config.toml
n_layer = 10
d_model = 256
n_head = 2
norm_place = "pre"
rope_fraction = 1.0
qk_norm = true
parallel_block = false
init_std_o = 0.00328
init_std_down = 0.00328
optimizer = "adam_variant"
weight_decay = 0.063
warmup_steps = 262
final_lr_fraction = 0.0
steps = 15135
Each number is 50 + 10 x the weight over the matrix's rms, rounded and kept within 0 to 99. Layers, rows and columns count from 0.

# gate: layer 3 MLP gate, 1024x256, rms 0.114, rows 333-341, columns 128-255
# up: layer 3 MLP up, 1024x256, rms 0.111, rows 333-340, columns 128-255
# down: layer 3 MLP down (transposed), 1024x256, rms 0.115, rows 333-340, columns 128-255
gate333:58 44 45 44 55 43 33 65 31 66 41 40 35 28 46 51 64 37 39 60 46 40 58 44 50 64 47 60 48 57 52 48 68 49 64 52 39 44 56 39 56 53 57 48 58 55 41 61 50 54 54 48 41 63 54 34 56 62 42 63 51 48 57 52 54 63 50 51 51 58 44 49 58 56 45 75 63 41 54 30 37 50 46 47 38 52 34 48 67 59 44 62 62 72 45 48 42 60 50 55 43 50 73 55 43 51 39 65 35 51 46 67 55 48 57 62 47 34 56 54 57 59 46 32 59 58 56 32
up333:57 65 47 63 56 27 41 40 54 46 49 43 68 42 48 49 47 49 44 60 38 50 39 49 55 42 67 44 34 34 46 45 60 26 45 52 40 60 65 51 53 51 60 52 46 51 61 44 27 55 50 55 50 38 44 53 39 50 46 40 62 53 65 48 39 41 34 69 55 52 33 49 49 65 51 45 46 42 50 43 59 56 53 67 58 66 65 34 52 50 48 56 51 42 70 36 40 55 55 53 48 45 53 47 58 59 33 50 59 25 47 45 47 39 65 62 51 29 43 48 55 54 28 53 47 47 45 59
down333:55 57 54 55 52 46 63 46 52 46 54 60 44 65 64 57 39 45 62 63 54 49 55 31 50 47 53 30 54 49 56 63 41 58 59 64 62 60 49 40 54 59 70 56 50 60 50 37 59 53 45 46 36 51 64 40 48 40 41 43 52 45 74 58 62 42 43 50 45 42 56 49 45 51 53 57 56 61 62 48 55 42 65 45 55 54 62 49 58 29 50 53 72 54 43 54 48 64 36 42 53 51 48 47 39 62 49 47 58 57 57 57 58 34 65 48 59 59 49 53 63 58 57 59 34 52 51 60
gate334:46 46 64 61 67 66 50 61 52 55 56 70 51 37 38 43 49 55 34 46 41 41 57 52 68 50 43 61 38 42 34 51 60 61 58 53 47 47 45 38 44 40 45 63 64 50 45 49 54 61 51 49 46 54 38 67 42 55 38 45 49 39 53 64 39 58 62 48 31 30 48 54 54 62 53 41 53 47 55 32 41 55 60 58 66 46 43 56 54 64 39 44 63 45 48 38 59 48 36 32 59 50 42 52 46 53 60 64 49 70 49 61 43 29 41 57 48 62 69 46 57 53 34 35 52 52 63 57
up334:22 53 52 60 57 54 52 42 58 54 57 61 37 28 57 43 40 56 68 48 53 73 61 40 60 52 36 65 46 37 39 40 54 60 52 43 38 45 49 53 37 51 53 54 61 50 53 56 55 60 51 44 63 30 48 52 42 54 56 59 56 73 50 56 45 40 42 56 40 25 46 48 44 44 43 66 68 54 48 48 52 64 46 46 54 52 44 44 53 69 51 60 54 50 53 67 42 46 35 44 51 53 54 70 53 49 41 48 53 40 52 55 55 49 66 52 61 43 51 47 32 54 56 44 56 55 57 79
down334:39 56 41 40 49 49 40 49 59 33 25 50 42 50 43 59 63 58 70 64 51 58 55 40 59 54 50 49 58 46 58 67 44 41 47 42 43 58 49 49 53 61 61 41 64 53 55 71 61 55 62 32 39 51 40 44 32 49 58 34 49 43 53 49 41 35 60 48 42 25 46 64 60 52 28 44 83 38 43 58 48 34 48 52 47 60 47 59 61 65 49 50 75 66 57 66 34 55 40 54 70 53 40 48 82 56 65 58 50 51 48 54 44 45 52 39 64 31 58 55 60 40 51 38 55 68 57 49
gate335:52 42 44 39 36 52 44 50 39 35 45 55 43 60 53 59 32 53 42 29 42 50 38 44 69 59 35 52 43 63 47 41 53 46 51 63 46 54 62 77 55 49 54 44 37 43 44 66 47 48 35 45 49 59 59 48 55 52 57 43 73 50 51 52 53 61 41 41 44 71 54 39 46 48 61 66 74 48 63 52 59 58 45 42 55 61 38 59 42 62 53 41 51 43 32 38 37 58 45 31 55 39 26 57 53 52 27 60 43 45 39 53 42 60 48 46 58 64 53 44 55 56 54 50 45 54 61 47
up335:56 53 65 41 45 66 40 39 37 53 62 66 45 59 50 59 50 51 44 33 64 48 32 57 58 58 41 48 42 42 71 36 42 46 65 48 17 56 47 49 47 58 40 62 54 36 45 48 61 53 43 57 57 52 54 55 54 58 47 46 49 41 56 42 46 36 55 46 48 49 54 46 69 45 52 62 52 54 43 50 52 49 38 52 41 41 49 65 45 37 55 69 45 70 68 47 38 48 57 48 37 56 47 45 49 53 25 38 55 44 61 63 51 34 47 49 52 47 58 49 57 62 52 34 49 55 46 46
down335:57 55 43 50 52 66 44 55 60 52 63 60 54 52 55 44 47 48 32 46 50 73 61 53 46 61 69 52 52 49 48 46 36 55 49 47 54 25 42 60 62 60 13 35 27 66 47 40 60 33 52 43 62 35 54 55 67 61 30 49 33 52 44 45 53 55 51 54 56 72 51 47 42 41 43 68 34 57 43 47 47 62 40 52 36 45 69 40 48 66 50 46 49 61 49 37 47 43 53 29 64 51 49 51 54 45 56 57 53 60 48 65 49 61 39 39 58 49 59 53 51 40 44 45 29 61 50 45
gate336:49 49 59 51 31 42 57 55 69 47 55 64 44 44 51 41 54 55 34 46 71 58 47 43 44 48 46 37 36 47 40 58 33 53 51 47 54 44 37 59 50 35 63 41 69 51 50 44 56 64 59 41 32 42 47 48 47 36 50 47 42 54 38 60 54 52 29 36 60 52 67 60 47 39 58 44 52 62 34 64 43 51 44 28 53 58 56 39 70 55 66 63 50 47 52 55 46 54 67 38 50 34 50 59 42 40 51 42 49 63 27 58 44 47 61 45 55 50 56 32 70 59 69 49 48 62 56 46
up336:41 49 45 40 63 47 71 43 59 62 38 59 56 61 52 56 74 47 52 61 44 81 43 57 47 37 45 62 34 28 40 37 79 47 41 50 50 50 29 52 53 65 47 60 54 46 39 52 54 53 56 52 67 55 56 44 45 51 57 55 57 50 54 46 52 48 50 44 59 25 36 36 66 55 45 63 48 58 39 44 39 41 50 59 42 50 56 55 51 61 67 43 38 46 61 44 44 41 49 51 62 54 41 38 50 53 61 62 42 42 61 59 56 62 51 57 26 30 54 36 60 36 32 51 66 50 47 62
down336:43 34 44 60 43 47 22 55 42 47 51 35 64 60 45 52 50 64 58 65 58 53 52 59 39 51 35 46 50 59 62 50 37 55 49 53 54 37 73 42 49 52 45 47 54 54 46 34 57 40 48 44 51 37 54 52 47 49 56 43 44 54 59 46 40 38 60 48 39 48 58 55 44 53 65 35 56 40 42 41 41 36 69 46 52 67 45 52 32 57 50 49 40 45 42 50 41 52 69 41 50 57 52 47 56 55 44 35 45 48 57 56 52 35 51 43 43 54 58 71 46 51 43 52 51 50 50 39
gate337:63 36 50 55 44 36 41 57 56 37 47 44 58 55 54 48 55 44 47 25 43 40 59 42 46 52 42 60 31 53 61 59 40 57 42 51 31 38 54 50 46 47 39 39 39 43 67 25 52 51 49 49 43 59 37 37 39 61 44 32 38 57 41 49 63 40 33 59 47 51 37 40 55 62 47 60 38 51 44 63 47 49 65 51 47 55 53 58 46 39 50 52 56 80 57 37 56 56 49 51 56 46 60 65 56 70 48 50 45 44 42 54 37 45 39 44 67 33 48 56 37 56 59 71 36 50 54 35
up337:46 47 57 70 63 34 60 58 49 59 56 27 50 34 66 42 46 55 51 53 50 56 57 66 27 38 46 61 48 49 41 47 59 51 56 50 44 59 57 30 48 63 39 40 56 43 48 58 47 56 56 47 51 54 60 59 41 73 66 31 50 46 64 52 51 48 48 53 44 29 46 43 45 47 66 56 53 60 59 53 61 37 60 55 36 45 70 59 41 61 25 58 37 48 59 40 69 52 65 56 53 43 53 63 42 57 46 59 61 57 54 62 42 75 47 29 61 54 63 41 54 34 44 43 44 34 37 45
down337:47 58 47 39 50 50 39 45 41 56 73 52 41 58 55 60 54 66 42 46 64 56 54 49 52 54 34 38 54 52 47 56 55 58 46 54 63 50 44 66 49 48 47 52 54 60 46 43 33 55 51 87 43 43 37 54 48 66 47 58 48 60 37 51 52 39 58 48 66 45 47 35 58 47 45 66 50 55 40 54 50 68 50 62 40 45 54 52 56 39 50 73 41 54 49 63 56 50 45 56 51 53 45 56 19 56 63 33 49 47 50 38 44 57 42 66 47 57 50 51 34 45 55 29 54 53 56 47
gate338:48 54 50 41 45 48 55 60 55 51 37 65 54 55 33 50 44 28 40 55 65 38 73 49 44 46 47 31 55 68 35 65 56 54 54 37 50 45 50 59 60 32 51 43 53 49 32 41 44 56 39 52 52 53 40 50 63 59 32 44 59 41 51 53 55 49 57 41 39 66 48 58 57 37 50 48 50 54 38 60 57 61 45 30 45 64 48 55 52 57 28 54 53 39 61 57 64 69 61 43 37 53 52 64 44 69 46 42 61 49 54 62 52 49 67 54 46 41 47 41 38 43 34 46 42 45 66 42
up338:49 64 44 51 48 56 57 63 50 43 35 50 53 48 52 34 54 55 58 45 57 59 45 44 57 46 39 40 60 58 53 47 43 36 35 79 60 60 30 38 44 52 60 63 28 49 59 38 67 53 58 48 52 41 48 45 54 68 34 51 46 41 45 45 50 52 53 24 55 35 49 41 63 38 61 42 43 59 64 38 49 57 56 42 49 60 36 60 41 49 53 47 42 27 63 78 41 62 51 48 54 36 53 66 36 46 47 48 63 73 46 51 38 65 34 37 68 58 48 44 53 74 45 56 50 38 53 53
down338:34 48 57 48 47 64 49 48 42 52 46 43 43 43 46 43 53 53 45 41 31 61 47 68 47 52 33 32 50 55 34 73 44 43 54 49 51 58 65 67 61 54 57 47 57 27 56 39 49 64 61 50 53 27 30 45 46 42 43 53 46 47 57 54 39 44 61 53 36 28 65 35 56 45 53 51 37 49 57 45 47 45 51 55 37 34 39 35 65 38 57 40 39 51 54 44 48 39 40 49 46 53 45 71 43 63 59 33 51 54 44 34 44 53 41 30 62 44 74 52 51 53 47 36 50 51 59 48
gate339:53 60 43 52 51 52 33 54 77 65 50 53 51 30 55 46 33 62 51 46 40 46 57 55 48 64 49 62 40 42 37 45 51 38 45 49 67 66 44 49 62 66 59 42 57 71 46 51 47 41 49 54 62 39 41 50 33 71 36 49 54 42 39 30 54 60 41 59 40 55 38 46 46 37 58 62 64 83 43 38 31 53 52 47 72 28 61 69 68 45 54 66 42 54 60 55 32 59 38 43 60 39 45 61 35 50 54 48 63 55 58 50 47 55 64 44 44 45 53 49 61 49 50 59 59 57 54 48
up339:52 54 52 47 52 76 70 52 45 63 47 49 59 62 50 36 41 49 54 66 59 47 47 38 44 43 48 44 67 60 53 53 57 56 56 50 59 46 38 33 65 36 52 49 57 33 50 49 51 60 37 59 50 50 68 42 55 31 47 33 37 45 50 67 57 50 50 32 47 43 39 65 69 70 46 67 58 55 58 39 63 53 63 38 41 56 46 61 44 53 42 47 49 40 38 56 38 45 35 61 62 61 47 34 40 55 49 39 50 64 53 44 35 59 47 58 29 38 60 48 48 51 62 34 56 37 46 38
down339:50 45 53 56 53 53 45 48 62 55 49 60 43 60 47 54 50 59 59 46 72 52 46 45 42 61 38 40 45 64 56 51 35 59 51 57 39 56 55 66 50 29 49 52 49 37 48 41 51 47 57 34 37 37 62 54 65 42 55 45 46 43 54 40 50 40 55 58 51 60 50 55 56 45 47 57 49 36 44 57 44 61 56 51 48 48 38 51 50 50 49 56 46 40 55 50 42 51 68 48 49 59 51 19 37 50 47 46 38 46 57 57 43 48 50 64 43 52 38 46 46 53 54 54 52 36 58 47
gate340:45 53 62 53 57 47 52 56 45 64 55 32 54 25 39 59 37 44 53 45 48 38 65 45 40 43 41 58 53 54 28 34 46 68 58 55 48 37 53 50 50 54 48 58 50 48 63 51 56 48 48 53 57 62 60 56 33 49 43 38 28 47 53 69 63 56 62 40 67 59 54 52 47 24 36 48 47 48 38 38 25 68 65 45 74 26 42 40 58 58 41 47 45 40 44 47 54 64 72 52 37 63 49 52 38 45 62 54 52 58 42 50 48 48 52 44 43 38 22 35 46 58 40 58 42 41 55 44
up340:59 39 47 61 48 67 53 49 37 31 46 58 59 52 35 54 51 47 43 51 55 57 53 56 55 45 52 58 48 53 40 54 46 34 38 47 39 53 59 46 36 44 47 49 41 35 57 47 19 56 37 49 58 54 35 56 57 46 64 49 18 47 51 38 47 43 53 61 44 51 57 59 55 51 43 48 36 51 41 54 47 58 39 42 32 52 68 57 54 56 53 50 57 34 74 58 64 39 38 49 35 55 63 54 46 49 42 58 39 64 52 63 51 45 49 46 57 42 49 39 50 63 76 51 44 53 51 44
down340:34 40 43 52 63 45 46 56 44 65 59 56 60 45 67 46 30 33 25 52 49 68 54 43 48 59 43 41 49 34 48 65 59 65 40 70 64 46 50 57 48 69 48 39 47 66 53 53 51 40 54 51 46 57 58 30 50 51 37 32 63 41 43 50 54 39 55 62 56 56 45 47 42 47 59 69 39 46 49 23 48 59 46 63 75 46 51 45 51 65 45 52 80 50 52 49 66 45 55 56 48 41 43 35 68 56 69 55 50 47 50 62 49 35 67 58 48 44 30 50 68 43 36 63 52 62 47 36
gate341:52 51 39 49 36 37 55 50 64 39 68 60 50 61 56 50 53 41 46 47 43 39 45 29 51 34 54 49 50 60 60 42 39 48 50 46 54 46 56 63 55 43 51 34 40 54 41 58 51 58 58 62 41 64 63 50 44 42 41 45 38 54 76 38 54 46 59 49 41 48 59 54 42 63 49 54 34 44 40 54 47 58 59 40 52 58 51 52 53 48 62 55 67 40 41 36 40 43 46 53 48 39 35 56 47 52 47 52 54 54 65 51 42 42 55 59 48 59 39 44 38 47 67 61 52 55 55 42